config = dict(
    intermediate_size=256,
    norm_place='pre',
    positions='rope',
    qk_norm=False,
    attn_scale=0.177,
    bias='all',
    parallel_block=True,
    init_std_up=0.0878,
    beta1=0.95,
    lr_head=0.0162,
    final_lr_fraction=0.0,
    max_seq_len=512,
    dataset='wikipedia_en',
)
Each number is 500 + 40 x the weight over its row's rms, rounded and kept within 0 to 999. Layers, rows and columns count from 0. Numbers have three digits each. The size before them is the row's rms in percent of the matrix's.

# o: layer 8 attention output (transposed), 128x64, rms 0.0764, rows 14-63, columns 0-63
# v: layer 8 attention value, 128x64, rms 0.0608, rows 15-63, columns 0-63
# q: layer 8 attention query, 128x64, rms 0.0615, rows 32-82, columns 0-63
# k: layer 8 attention key, 128x64, rms 0.0614, rows 32-81, columns 0-63
o14 174:507489523506443576541522569491532455529547494514416488458481549564532539539468475509459487400534506538532479522489589419483508508519492463524492469474535501495491431464425535469482557446508517
v15 168:538584478563478534461461503481480457472500488513465485519395500544499558479436514533489445553474491454553450528569469464473526444506539552512528501518499582561457544529449494505496462527523431
o15 169:425412486430476537429494569527555539553507483491501454543482464451498448431512528514516552452485547498567516476534564458441482537481481558497443490482501450522486569499539533506533538493528503
v16 170:495528468494540428427479482464499519514558503474582559501490438558571547454535518470438477473533472475532497506478505494558425516511553515548503432495464509478540515473549519566417455521485449
o16 173:523501484468568545506478446570513454584502568510480512506493552430396529512469516551492520532505526506476529502503510508564458483556492470475473449534480411481466499441575515497468555441461492
v17 163:466591489526479486575530464488497519545502528556462400510520445496502482523477483501494520432445451474480536473356536480434517497566496498529522495519519525482545557498508500560493544529498473
o17 166:533456554498518533495504444590455514462453420504564526527488412548517479553452487469527506468522539462501539555536492508570469514526537504477387530475494538494452469521497529479438496466473550
v18 168:425494540531561578529503470482445488549514503497499499498530530459531465538490493495555460511475484611537487444527478469467463482505530513565431388464452548535529490480524504443436538533492511
o18 171:476507459525541456474483382536472444428572571521503431477524461585451516516478526468497532503562457572513523560518529481456554509452501487478479520447483495561480544481505503511555499482472504
v19 179:510517424517568527474518518451464448519443467496558490556491511432436524533522474471538530442491491472510579461499478500488535517451541464557542490566442530489480482595518512516465433444533552
o19 186:550523486512559488550482492532469454462533476405460514516543443528533458493495499546540429502491514467528448466503530478519515442531522521430474487559469460521501555450464489425555576557580496
v20 175:558441527471515537468483505544487492463538554428422479485493526530455477513481437497520541523497477457527503483408446548497494477481590499475524530586485449528556546531558474464452478581511509
o20 176:453557530564482481480470569490508459441456466521584504473509444501515528538488549520531525584465566533537523435522453480499490520506511502454529484434496465430468497400457541556476536483530510
v21 164:506439458598517518531447430561519515515453573527544534453488494524486523523579577465408526457531493524528492500466432516462558521467499519462450487533507519457533507512434459484516519468471470
o21 167:489477499541537463534566564515392459459495514533531508544437542501462464501573440521534513439492491485470501452454518433516490509484519463502545511505548529546514521455604504454456481479465573
v22 168:539471518510460521505559455495484516528397500429513459502507451470557489487512456500550484461481497529622549472532486489572446476529495538499582485509607449494460495529487527470489504462495460
o22 173:508518495505532463428491491544553507480454456554507554502569515495499456478484439511487541492563502506457479521509555545554461478431465445515561416499485558552459505464441457517498589550514439
v23 163:475459543530481443423485493553464560497551502480483529533507460490477501524519473487480458517490397500478515511516459509412538514556600523616510537526507490506495435526481515474578492476524454
o23 164:483424470579486544503520501505532439506536518558528504522581454480457524447504433565522540446489566512574448492503407478522497543438536527446493554523483457475497442520479453498487485521514523
v24 179:486481528453486489515476440512439551450508529442542490558496635492524501505456515468485492476441500504506487570547466423447521545560506507477487506538485465466526547464494552577475490458457562
o24 180:503498524520497549449543439439553484496491578543500512484507456497492506485520539467517410480478475487599498470512523499540504499524441478523585449491451525449421516546527504422508480483513602
v25 158:494434471572474452484439558442475443549549528495490449506462481529530456540519531438512488546484549510543533550475546464500479524552481489503566467529447500515524456464494392493516577489494563
o25 163:470533517424489547489431527509450516454603517515480562549459503492496458502531539564534493525484549495493460576459433517522539491453577437568521504454457480509471501497450525461522502469435520
v26 164:497551565614492512456500499560453426470505516475515428492502515510537452486499499567462525420459483495424470469515492542592568519504500515518488467491460526528558492461546505495517422476512517
o26 164:453496464440491484535506491505498535561436573468514554467448463613469458550472447480473513545467522501548482522587549463502471519449496494484519566534505465457521475445510539455530462575484500
v27 168:534540529500464571460443524481524471474530465501500481455511533413447575480557549483504487424466544471480550524504470464469476508519479547511496495473504502446425452557599539521497581547483509
o27 171:530464411509551512463442552462500508511498516533441504505514488499506498494441567473539535502553457413493523476580460483476492370541528431476498508500573519504523499541507470475522498526557552
v28 161:467460470510401505496443595478451495544488492517470514500555544513508460491471526558546435523550417503478525515509469539507500566496566526455452427519534571497447557537494506545479468500504460
o28 168:483484523482483441537530485567502414498508533522474485527486437442531489410497496530443508506426517556541570563489526521416484475501495484483542540494597484464438492558486529478490569531490515
v29 167:542437517466543494523477445473620420492498446572472506546515486477544535468431538534473450501455475503499528484496443495560438546476557490528457556575491536485532487465496523464518537472486490
o29 166:491501502459482561496552548564470427461439594440508497506524538462524538468498420407494476501538515487507543548497463499460472475545546499537513512476434491494535541462516425571508493493566494
v30 160:425472518511572520499466502527399483422443447511505522538499430529499493470446483520510476507547456490460543557498560472536509537462580530473519498476549439454509502529502480545509601506542515
o30 165:572490430467527537528514433470553479506467466498440515533511502453533530508606436506540560501529534512500501507483507482476521514546488464441562585426473482463432502503442558493468500556473468
v31 169:411460523509525499516471436432517522476528470443486524478469486559537536508437562477514590459486481504480507502529521585488488509536434480547524522512451516532390553546519495458543481504560475
o31 174:532507552523467469549436531453518528511502587460436527523506517460451490449511478479552470462601482495556508475510550518483522517425566535474430475543488565444502511474482562519449514449478466
q32 063:463502553428513483519469543477519510505400554468453472498562536509598550504456466546546486556432482526441513484491464468550478531532492539463580464530485471525484499467551536514436533463537490
k32 055:547466513479433510502457466469504517491528472588456558471541479542463540561517452551508450518500536557504484419593460527528500571523477523461472531540444478508448513456513404499486526456497516
q33 084:537506482470537544400451480517455492513481517499486466491504524449510574515584537479557539536508470501429512491526464486476516464552473480518508430452415464533485603505482458589496537528472501
k33 089:432589527475483445535509554397479485509454522495443555566462529517534449523496471563517470505523479531491541489500524492499488464486485507487542499534524471545490457549440487531526527557371499
q34 098:509509538574454482540527505532514505473437475457557515550442455425511425427476463490530495514571489505528429558516444486539513528469498496509430572583483535500497455510525487496546463476469553
k34 158:534415534519459520470479466533524520535491498543541483467499482447492529574490520417458519507464524482499446423501534526564503459518461541507553520501529507517490516445516492478417466492647504
q35 092:556489500557523530511514483515475521395580499531515508489547456556516468519523556494421581523516427515484466505491523490500496424459522478504553462458485537535451485465458531479409476571465522
k35 080:496471453531479596502567543503507554452459487484582509463520503531521436549537530432466526479411495482491573493489566507514496475416464459528534453482530499563471438521482481504478539509530452
q36 062:485517517493493422522603486530493530467503562533523464455518425556453517459523522466463500436401456503454505464513522542463476484511466489468584522483492529560547541481462449554544470495552493
k36 062:456492450560556559555493549536467462493470530480449520517500530488506478442494509529499521561471462531490436475406524562534557504570556482507531474441510447426506509446514586456520456486500498
q37 083:480493485579477462570567544469499493446455443507575507592495522531481510507480478538439455521519474530528413514471459553502463532547446494519542546513503516448483418466515465439540487539529515
k37 070:536466432442600502433449564498537512421467462485494509486515497521483480571602455501509518521511463570486532486563472545519491547528447489445534462509462503469486509484519501549568478507494448
q38 095:501520523533444501551575527463527555458481479494549529523417516460488428461477464463459505464525503546516434503497485481557494578514478532517476509589531520496496400512544487451543430447514534
k38 068:491476470542497453549452508458461560485512451546490529562545543485446411445561478482514482495421456507517555517597502491518543457453561447544489533475532506519514479538482451458523495564463474
q39 078:508478492529457556530514531446447520508576512490504454486464523489490473462478454541510421500438529553564523466478478460594576521516546495557503549496434481448474484500483464502517495448432588
k39 085:504467553467492510513521536460456499554460494534474551570507511504515520427461504511544396469491525469473503461474438495568581454490540532454531537507451592493524492501503480387480500542483516
q40 111:508609527469547466542497536424460446432526439454493503511496550548441529578513495565474538502441481535489494420468511432546478525542507555469502535462513470516510477445496507483501559510519478
k40 099:532423431498575531470546496516497440449561497461525472500496494474488456454533486495530553451548517469595520432485456509470449565550482538533453544465467484462489506522565458484571484514529470
q41 089:471497443455456441509520594505533457473465507515562530521473536506507517541470487517465511474513493480534467574461478541447449457512504540559494531448576455487460494516540443547500533560580414
k41 079:511567566444497511461491502540551509434540502533524448436556481547488505478476508503593539563527522535491445506508515435454454583513503447504479502475511484522470430471524490481500510412538426
q42 078:496545517505473510448508518514531580569483450462546574473405492452468555516489452444476490569503546580479504451482553481501531563500442493503490462505536477546512434456514580525503494466489470
k42 078:410528498506483462496480494513416486483424526474458532564526447475504517532521442538552531511547537429548476541516508540482430520567511549505508472518449502510436597513523434450520504496542522
q43 093:508510527544499557528495535510531487456531448451519472520420464519450504533496477498392523527553556496499489434522565419476533515490478594557432464562476449493512506526520516423504501477516526
k43 088:457471413502493491540476526528485514509545492470514504479488488496431548566581485471472595468501497448556537491544499582413507513475520506494424540492543539525468470478557414471541488464524513
q44 080:574528503522526516499487415533478491479447475501502513492554542469536436530550505479512408559480566489495493462507545484594480477489517491475568527505449561514531509495383512422497511461505479
k44 083:567424566576470500539513471489468518557516458491479509484497507431502547545481553463469515452459544557466527469459534529500556475473454550496490515458506446462497475489494573507527442441576574
q45 081:473494497509494526443499515498559481530589537554438455460576521446583484482485478461466440481493545443552544559513563497460468546505446546504510490525526536484465487567493436443469497458490549
k45 083:559518490438461534518491537524566527533549443506459446442512537520525582528576525501435494465471521571479532522498526490517532534448478469479490481529476507511448391461411507550498449482498523
q46 087:520451505538485519441480574480562499554555515553490515436460530476449470501455485486452451491491492564490510507565546542481544520522396488468451523502553484532441442451479541574505484460511557
k46 078:483503470501452463533548543456536541507435486506530452497523503522504458577472492518502397466503517509491556497625481511491438477493504462476525484548448537509529541475504438474416524526581545
q47 082:497487502465503546502604464467476485462435433470432521523603495552476513532538502517565478452547523497519505472473486533535443494559557477459587483538497564471495512485474485411460503501494497
k47 078:570433539534538568474555406525466449486548420503478495558557504487499548440511528552451516449507496494488430526491441463518466552535511463482440524525482516467473538489523582514501480471513523
q48 074:557525455449502451500463449459492477439498555509475561480535503542461577534541541480556485459505472516574552453484540498514452552519502468397524483419546549510510505459508550501465499516438470
k48 069:520526491524575505478519433430503507375434498503530452516540516526494476515515563549482488489536531467532497523450499514532473601495399527456499463484479484564464508480550517548546475475483465
q49 089:539501494555496495511535489563471475502435548469623424487447484542516457490508521575464568523507405466486441567495447509479475443480473478556492508476462503489473519471540514500544535541536515
k49 081:498542485504520463492519554459459543525472531510500500494510552473490428513425453532520526611481422522488555475462483486492541456425557516562511465498517455466576555503470518472498571458509434
q50 082:485471497507471464506505531495477504482466470415536520562490512621465534495533551564520545456470485494499493496459427461532455433503541444514522554506483491454493477507520526480440533634490506
k50 076:461500477544547555520536514537513531467458538529521561477520450483450456402480463593496536522486453450479440464460445458543503523588494445509464510486510517498562570530538549493475478486539465
q51 084:533499483569553484489584481495538441472534536567488485541513527443528446447491538522418535492492483487448494484538532535445422438515426460521510475489516480520527598510471507494516531493539421
k51 080:554445480554469512519524510540516505532552464506553509502508539517541467513488494414485480408505542546444582502457566452509498482423435466513484440515529479544544476507565480566472516437491459
q52 084:534488478447534505480500486487498500456529496497418526472522479572429567526499550461525522407534455479510509422559514521475452458558540505492473429492497508480530605481582528551495466513474484
k52 083:475526479525548547520594485436524483454460519472529517497499501573446462513520492491498510447499472447555474501507483493525424586464477451426452507551550528557502478488566564523475551495440445
q53 093:522495487514462515511476519483525508448495537544560560541495475537517488525539477528469513523503510498519462551417478480530518512436508416450552545489517580539426418441417534483426489571499507
k53 077:492484505526490541490455467494494526422484452543568450515527454495546521498497523552493575525491492489398524508499488481541505519561446481551588484421468454523463494484520458447553471503606498
q54 088:413488554433448473541566498506491508450425498471497578564544510506510508552460469503565494546447541514521448469478488467548525570460545535513515549500506448473522478493494525473431481529500417
k54 078:493467563510522575444492434591479467419571543490539560534504440529490521458496474466518515538494556483467460507509513476467497579575472514558470489458478487428486492480484468521539422503496523
q55 091:455474492462468507511497529488491456486521525468498490558527447519480550485482499562556496466559508502604469534494457459511577463449568511541416570486409446464521524539494419477510492527471513
k55 076:516481513473469516461373517447539480513531542590521556467462497534476540467483522512550457486494511493506469509464434457464564532507509546481448536522551571506491452436490490460471461592492532
q56 077:526457456510551502534452382485484461459467528520499535477536514496474460517500540456544431456574460509460483456517502522535597487559594452451461511489570514498537547515505509507518477450510505
k56 073:529453535557451426498497405441491514504465469484558452510516471489409560557461567464490476524529454518539436539546502487520522483494476526539460586501525488482485459533513554477486544516457560
q57 081:502477534572489533491517499528509525473588574467542476509538447538548541530504476450395515548492466504532472557451518461520511461439479486539550461516439541471428517428468499468441469537510501
k57 067:522508495515495557490500582524493531520496445517495537477530466549450497557535469485470554487437506552475583464494486503534536509460455479471630428482522530494446449426443480488486524470539449
q58 089:548517452482480507544571508507505497475430429540540444531481522504483400497537529578497525549552473474542402524490449502488527449471524534551502517471443502504489529534432427456492513505528551
k58 084:573468551497455528472464460529507475550530463520489486463473549463552511504496555446548497526483535489459547485499551453439591498425558479537431584466479508491511478500500549414495510443528522
q59 095:457424516534500479455530479556553497577480498503517504485506422443486469452457534479527530504562508395426498546565509528445457514466490481507449480557552494525499491597551514490490484515527535
k59 079:477545433511476469542502496553538490525552563473482479445518460539518531560521500535430510512471453526420450533538524454447505518474504468541450494534548432543520554513406487564480524541436478
q60 079:496513434459469525477449588476557503520428485551457498521434476477500553504519449527531541473552545464607502556508540504452498524543434557407482453520493527491490445497516534491502516493479538
k60 084:428577462438502501511487465443516541427501530532466447533495547502482465520556528589541489470523460426556541575532456534476479502505506455451458476543510524549462495459561479503559479464515478
q61 081:501492480547510500494551547465543401477471504570560525528468561519496438518536483567417492497533472495469478509455510533488483521514449472474568498488580514527453428463440493456476556491580501
k61 075:546408486546472494504493458534522460437545441499550403517566503491531538489490523541498528497566490570441517521540504488452489528520503460553487503431429469476496527490559448501530525439566507
q62 085:456382534506402516535470554519547541527471533462483528493472425533436570496444414513503515511536538545546478539525533495488554533454463541522464519532462459468460500494509525481473462526478514
k62 074:415545515477498461523487499466485547471507578561518544528453488581401459514474481576480470471472520477523473520585481506434513511477510495473540460525539563493488574432529451470463489522523507
q63 086:466503516486521500455500489496535469578476539535449454462482479433489517438481470522553498467576510475489530528552479549481513516523452497467429424515483492488491562472582520552614480431468539
k63 074:479531453478513426477486500426477498528512536529474498558467570508532452508468451567490447489528474519530489534558455509500433472489556516433486472580529496473506576492521529497500572552393496
v32 065:526488468566485524552529490494460514500440434507506505465515508429495559465443491418515556599488532460518506523489469519501567497497568532499482542528499517470589551472497460442413551490469501
o32 056:461457511475514472502452523510557494509490498495497482488507492471450497534495487474479486448479515476510499547581556575589431527453494556473607530437491500485499426428518447516479477588492561
v33 067:523463457500521486447457616540587490490494516569498469390500492515550500491474492448471524439510524491501464532468485529537513483503426527456525499437439520581537547463531485502471515531547509
o33 051:467515421483519507494512477486422485462465441531527468562502523517416500535520466550510504525543472485481488540587502481540453517508474590485523500542494532523464467511537453414507543474614468
v34 066:553483534475472553519575525458523496474433477536459489512457494500545484506405547482600490514501473467469486452543465471506528532557508527426533498528454560552495466541456467428488457576512493
o34 055:493476468606545502499556476475512491538481563469463531481522426515484491485513506498483466516514495520436486506490509537543505469501432462483545519583376528423546507507542602484453519476484496
v35 065:503483525479427510470389429479540500494529530423473564510516516517447493554562481536514480508501509446521502533501476542495554508487503473546505560457511521527432541562534559544485418464429495
o35 053:526412548512483449480534553524481522445465487455529554471493506488510492565431498517507563460510517527452575483420544510443480467549519453508470449463478531495500583514413499543539490558506534
v36 071:535402515496499514469524495534546525433428463499517479481551429485460489466403503467561539579543560523516483520500491494537511552488506475519548505481423443476536531518516538471423553549504497
o36 059:493480470493549507449523481517484493539520512526501541537490485502431427435501474558511486480523504467501516523526529456512482484430435592603509507566479515449415516535507491460468502532453609
v37 069:432537453548410458565474548447497535538449525464557451508532457526483501561483548499507487562518453538520477555572519497496462502504460475508511455526502469521520492509429466589462520489519421
o37 061:526522553523509483548497488485423515476472498566494480534539505468600451559466488569488490517517525516529410450464415452519576472458553478494533523495412489524482520528494473508456463530456546
v38 075:538495472512492523546489465469422476502561468493502522548499525498486467512510478529565493467514490430464633440517550527425513510471472470497456511409510478492479492523573541451556559453492542
o38 065:468491530437479551437538506476549463570498544484441513453546495483521553486452464434554414537468591546446540542462523502484493569492495542503482533517542488479522501517457520531521440444484444
v39 059:527498570505499388553519487477512535480497525518511529506528495535547429507515519567534413539524470495463523541502495501475449528532436463416422527470431510501570491473544552503519486519429483
o39 055:516466588514549485475510540544464457474511526505466511496521421524591458449568477477536576539574538498483515500470483473471531514440477466501474514488474546492467574484443494495479472560421436
v40 059:495507486453469495504518475547475474492530511433448545537524466513445453547507423481547506466552538531503528476525559528513415477471496428567517578529529417501426508543539525484535485436539546
o40 060:517443585481514604544517465513522479519533478523564515485545486519473505505488515454467563450500450472510490558419508423452585433455533454514503493480534544550457523458447497511490502512455534
v41 060:593461510453428537538503526490501533513486516569483435509481524455520508475479513505602494534485505459497551452541498419471536551500524524496507510518450507468611430434500458492484522476508436
o41 059:518521489558548502482486452474511469576454504466441526463492489490515553495491497496504368505508528527439477458503542542505525479473515534432541528556481608487484483475513604490433491455506518
v42 068:561511437554494480544449445540435499495609504500484444471476476506413517558542522480478547504509487521478491515510511509445494484517543433582431509523485539456547546470521503474578495448528491
o42 054:577498554496470537496468529497519578517496456525504473447503547507603551524483450447476432526579533476489498495509510495539473450459579499492538504411555535528437489455453489528449485472474479
v43 071:495451487515445543556520464534419494511496502508526471461538532566494498606498525515550501449567458548466484480533542536476473537448445471465504447516511510527454470491461562514537536395553482
o43 061:557484503465496556481550531490493541543558546477477466550531498489516464513461492444413489534531543505505485487512401388473512464447531607467487507520474495494572510556522524499448487477512457
v44 065:451498460517517491488388487457487505469485506447581500495535526480457479494574506561490459588441520499497529489496521500483551476469502509514483440419535441465539515481548564591505546476519449
o44 066:441539501444475428487484544518487529516497490523457490497460525448569484513437488524582454502484535530480539410518489527467467578544535573552452469536543432533495491569508452499504451460544508
v45 062:506537566521552508511478541529551498474507530535441548545486429512500485500546484502412460475524517548518446507536532450533517502507391466471488492475504497582489502486460447450580397482480493
o45 053:520588529542522486495487462472480403511515475482505536445501507489540480523440507463568531539488472398484491489477452469487523423577499439462525509484565508568498548533478516552542544441490532
v46 063:545444420528467492552549497461501447575511484526490470532493471461543525499462482477455555518538445404558556474479474529493467521527523501537487560556529489531582483447518480543414522465481474
o46 050:464467509554453511569444465426477510491526508486466491479496551478508516511527446515500389518449501561526515531553524481534542523502477518431578562433454548511484442552507523538447490566469487
v47 077:507507449493522411533505490522506525557546514532482517453513449507503521519467547447454520563500477548538450557463447507510485481528589505549426504558480570467561499438433446502433514511514455
o47 059:505509428537445460517441496461502580430496415491504484488513531560530537495523466534503503493549499496602453505555487569559525438464540450492546479460470512514469476444536525505454524559458517
v48 061:447515429529527506506519550474461518488438503471507421501511423519452473494514467507434547521456486500620485503551549456519478503551537484518521437540489437507494568526454434524558501546516531
o48 054:477539483535505547554518477470418512519472458566528462512486538464541457456472479546534431549496491458496474433508435534515516520562546488541534567528531414454467447561449493538525482520441530
v49 070:545481540458531472504512472543492521421449517538466489426519543532490427560538480497522483477468512495528464490508477508543540513517502467446496535553413539545520508483546566465577370479492504
o49 065:484404529546573479498563557551460516523493445487521475525476431484495470452522516454458571513612474473431559472514475523467468449514532490473519487513540572487500514504475542510456541526505449
v50 060:502510439581443474470520567435515523584550543517484465534497521485491508435542420443452513493479490504524507539500546472452483512538502530539523486558563498466555488429480444490451542460454554
o50 047:520526494537478588524454476473533475493441473549501472555435538535540562554537465531551489428436493509509455542442445484568509491488488499385503543482505509514502441489443488525517508557482536
v51 058:433518534531526493502492581586513512538449508467586538478498507525518505501600457544485456490476525532443473502471551537510492476447395461462495477497580507492482457512490452539525468443507456
o51 047:493514539390533487483459494515564487471541481522496472538502483497514449513469519453536590493543477481536492403529464479458506515540556507437460457458528501550551477483526433519576479432558522
v52 064:478533483562499447576524594498537497526426464465539597557510494535529416481519495467518427562496512490488521537481541527514485530521418518442444458433509528509461472524494479466501487488471526
o52 058:455481531429537502485538501515531460463554472514459471507540402504546456469504461508558666500520514523507456511491450484502553535496477467481492500532443505512537482490459485573539495515436505
v53 066:502477468532436598488488543502539468506487492491539425457459453530524531487592484576531471539527535505471397490543539541490451475510447525453530456475527518439483531508474438493549535498547505
o53 054:579517539508552584544565480532531520478510542534522484492483482569555457534539495451463535482482468431488483436561492423474487523542539530460494470498472502490468440425425445442510486496519526
v54 073:469578462503554422499551498519469541554514462478529554489547506491497518450494484461523510522472508502517548519451509522479483442473582525525432499498509535373502490507492472434455611487502526
o54 063:448514465404467513483477517487576515471498462544531501514539460529458548453539504484529555453498529523593460577489509575520500560436538509525521479492522460475478444403493479511535473518439487
v55 058:466483545532537483586538546489443491528483533475545526549460477501540447462484505595488452547474486500464545452456551467459471497492446488442438455460551428517597490504501457527488548527492491
o55 055:473559505461472525487437475480511438514530561501399501485521504487569478442478474477608445567474551508500511425526479538504543579533478492519460547499484439500523512545543465507515440488470480
v56 063:517475501523491511572533381471498448492462465521530538530492566432493503502415555473507514538502490472524570464501432526529525545416553504534488517483481458473475468500565589521502494495457537
o56 058:496397577471498451465491515554501490528541498452454478469540467448474474510522540529408522504460536572519528535561554512471509564437469505540550497443498533466529504481518484539406497543484492
v57 070:475484551489510553521509525489533515511483460501502462490458442470561600463490538577436531553487441455475451497490469538500503476516474491458500537558499528496595531501472439500464470564487389
o57 054:498537523509532417546429506493481511455473594492524535463498516535527460486554521476525420544476491462493532447590526564544468499550483466460540473382440472503469493499536501458521483516503491
v58 072:469573574592572478533554466484478577470489442508510535492505526486468514475457541410479566537503525561413460508457516494498505516506489510507446505523522539431494461531474492425486516529466514
o58 059:531518481474444453476434590512610487508505542519520490503480457508515471448504470480427606482508525498578497509527488515586452507460466432538546473451473454505481521465520483526508509514466551
v59 068:559463437456458534525462573554454472527542511446472517457433463543510449480514490519558502528488514460483480471433525487504478518583565524526479484436491566532517534536490402493495477522571475
o59 062:507509399500486575503515451461537526478509472460418475449499511528497570475479428494547434539551473509460482432512539591526516480553528505520482508562442541510504453502515565504539460454506525
v60 064:543484606517582500442538428505535538425494517546489482519484514471465467457462535502515493482457517540431487458495460427499558515512536498496491486539472512415519466523542555449543458571475522
o60 049:529506500572519461433459557521532512567475527509515562484419486529536481420525524489497502482547480487478567487480534514489437508494423449571461458540504520439461570489539542495447558442505504
v61 059:560441535446453569590524459479482485527509463527419482519499526515559469518517498559591484544523468438470519480481508477453501557523519562456409505498486535443504482459488494453507560501483464
o61 054:538497488519525532485525501479534468537541548401478522417488474549538529430513464419482458502497551505468533479514539520483515504526491499448513507555466553470541476439449621505468501547455435
v62 062:527503480489567430478535472499512497532569513527536497538491485484458498539508521524489489501468480481459544455475486548427488440475497393533468558590505514429585457468576567515497487443490499
o62 051:455455569501478474487457527476527591495505476583523543533518506518575521463536498470581495476532525558512574533500481457493517506430508470463473459410535511490457521496532472504439513450467421
v63 062:512522515469479477471461541541494541499503525516496490503518491465539630507529520534477440513458456534524478562554442491507580463483489477388487482503462534552551540430456465463525471532467437
o63 058:519556526470593419471494487540447506484466500483497513502552503490503477581505568482577463524503516433461424522498496559514425481449495546430540519455546466479549521470539463481536483484539455
q64 072:570492526368542508558539516480452490477491488533560549495508479532473544469518507495542533512435531478532514540469451518466486433481506545509417491487467559504429546496506497562454472516451435
k64 076:543454497495444503582570485505499478503485465501563456542501475463486534423536542472503540484524528500552521506515500498475461421525530548554411555541479436459455500495485481608498511474449450
q65 060:458566529535453427580454493516472520578507473539504470488556506469535541505460464506497485460481549481546520460478496494543591459474555483486480516461513480600449458527471468406494549505509481
k65 100:518522432520542524509541444467490525511489425504452473488520533566522456508482486473528448478455535481474528517500517493495570613506514411477538540453517506571523445521460418469540560473536458
q66 106:503471503500532565461460537476462533564503449524414513471509517520449562523459484496517441505414541507469575428524496517514569506534481483502537490431541479569587489517463505462464528458557503
k66 061:480480478562469536515552441481523511553471522454488428466485466584471557550501482470486446501576583485507494526479475513493579587515468516521519458486455414501542512453487433510553495474521491
q67 089:452501452480486521579495594475455513448472494536580560510435428539522537520522473498554542475544475440582467509503474506492457493485434531559482555451497525478496450455473504455482466520504551
k67 096:502536506497535483524422532468505491530561551483546465466452525469465569625522496477471480536512423519508502495459505476511498522483485495518499462516495419530515527366498528474482517513590469
q68 065:444565472531521501508460443421501512535467473522496550516401543421557523610469494551558474474501482462551519519461492505478535570514479451453509517549513474527505496486466528444566489480491497
k68 061:543448456581532493552499514532578444441528570464491503522457482508527547430558494439452516439519446511546506517473533463499537491557486558461473515524470417471501540505443507493520500554441489
q69 075:483503543509488517470473497462474526583506443566457483480483528469509559523473473539494477448452556508506571395477505500531575539513500480441525455447549460602524494505455513412515514490512496
k69 077:507567490524542487488504447505451462563515465476467478508420535457509532596460457557508503577462490496485483488451532492508572487489549449543478562446503471504566466472437508442496528526579481
q70 040:467528545478466474496520469539507476534362514453511471536525504448553543541536549514468561505537558537465450496461549498489478530464529509457539451585491455459486513426566490483475536516520456
k70 116:535503517478517459482474517512511476493488529534545544519486523343540509503551510487472516560551475530460470454505520517494429391532482555497515438568501482477473520466509568503455456494493564
q71 098:507549444423435423501513498506540435457472590547523533505468468525558477499557512464468550526520456529500434551446512564518494488404527484547481467522470527543457529514513505525481537484524447
k71 100:483562464502487512480570418467484557561481428547494463490483534521524430559479474467533453566498566477462541472476466481487541529522495425559504458425524469551535481497488490456556551514546495
q72 080:528516452469504492595500487487538430583533453517517466468474510448468508529480473522545550485505460465459429508505462544553553544462490512533472523541534429458497554537492539490416504411549510
k72 085:520449440495508438477468445425549499523562437518523435493522475496509503540499516493523506508547441447510564461567482588533462538478448468510504515562515539471435557514505445491532456519578512
q73 080:436498531441464508580537466495514477546435514521504557475501534563545486526501463581538535508455494469467542556440499474536544489515487495547480454441391498503537536448436473505525508548472452
k73 088:419500530476535498556500479506501513533521540478538563497476460445519483532477422614517514488514452534514436435510515450540462462509492521508488517559549449565440483438537522447542460543458525
q74 084:440509428440488488520521514461539491470455508516450496578495573479492471453516493492634519461506522510452563532460535514448529529548471497487441496475504588467441514484503563550509526463512499
k74 087:426516550461467523438548498510553503509528525436471466492463532398556506531505474572535482536492514448550547460515509510613560455566496517483498480452510444485505512491484554452496461461523485
q75 082:542494513430454481463450544432557554517508497520563453506481495472476542419482523538501435484548477473532481546435566427524484465486575517416496500488474497540539497475511492522533530489571563
k75 081:549475521450470552487479499428519484454480495500471489589478537517480433511515522530498424552554524482516530475439550452595457457482538507482523562509491418501578471508422459534505532506506519
q76 081:456542522503494558540483511461561436501483476458558438498526467455444531503518475516547522489583551550454508492476466475487536545533505530484521490561463444493585474535476467449554454443429563
k76 076:521505496427469528466471537475561506482514480434522491528510468393550524449460477461508514522564489438493600429442507512469479572507450523532497471566460541491494482560488510529508492556550465
q77 077:497483532503531563493508482540458544485469456594531457512503542511519560515482496484466487567427503509356443493504445476466463486471497526513464490524527501471524555447510547532447448505539573
k77 077:510474492529452527497483455471478465539515491478443469460534485520496609551520578449422533483471559559430507445444438479567527460449501538558482489493458543514473539510533484520546491495558479
q78 098:495444516437518506483550559474455492533437530537572414530499501423522504458510417555520515544477510460517488523512442469503519568464513456477490538485518452474514450557502549538508448597494520
k78 098:521517524495473510464438507437502502471540453569547447473468515531463490523517565575488504479536459475537551490508442521489441470480566452598537445502419492423506524511525550519502491536426516
q79 073:538541498424547533433484526521522512542508455519478483449494519480512436470488609482480574555502450417511520510507449461477455433575488451512494502508501518491473525557410502483533501525536553
k79 076:494479487422485502535493443467511412504552537456439495508503566587545484517493481533422501541453452462541507534551458500479511504487558452485527500562524456459461494582542450535527534548504542
q80 078:535536485533591422544488607532456466530428480547448559489493541522556527535468497462460498486499421511513478539443504466433490562500452511483526523498475496508468460514504487501535508484440576
k80 082:528420516585501509483499484525430475504540509547487438601508510508623553520483418464498499462478524463461531501477508506423492532470519501477514413438526465484477510512520505536529496493535540
q81 086:521456476524512555473474538518506551470548545516498481545473531541437476541558528527438515483449447546503521451511492494501548485455510418489594496475435516489511434523492604536474416477458514
k81 091:414554471519530502535490513514475455550460523481482527518417500494500563506493563588494423452452560490497516551460505504490521508518526515539547428456486545542489447532462469502393470493539528
q82 076:415571585530565468506481461570475538475489451451533495451488470452519515521531510582520487578502521530540467513444461478486491548515525514501488557447449475542502491466452498502448519412461503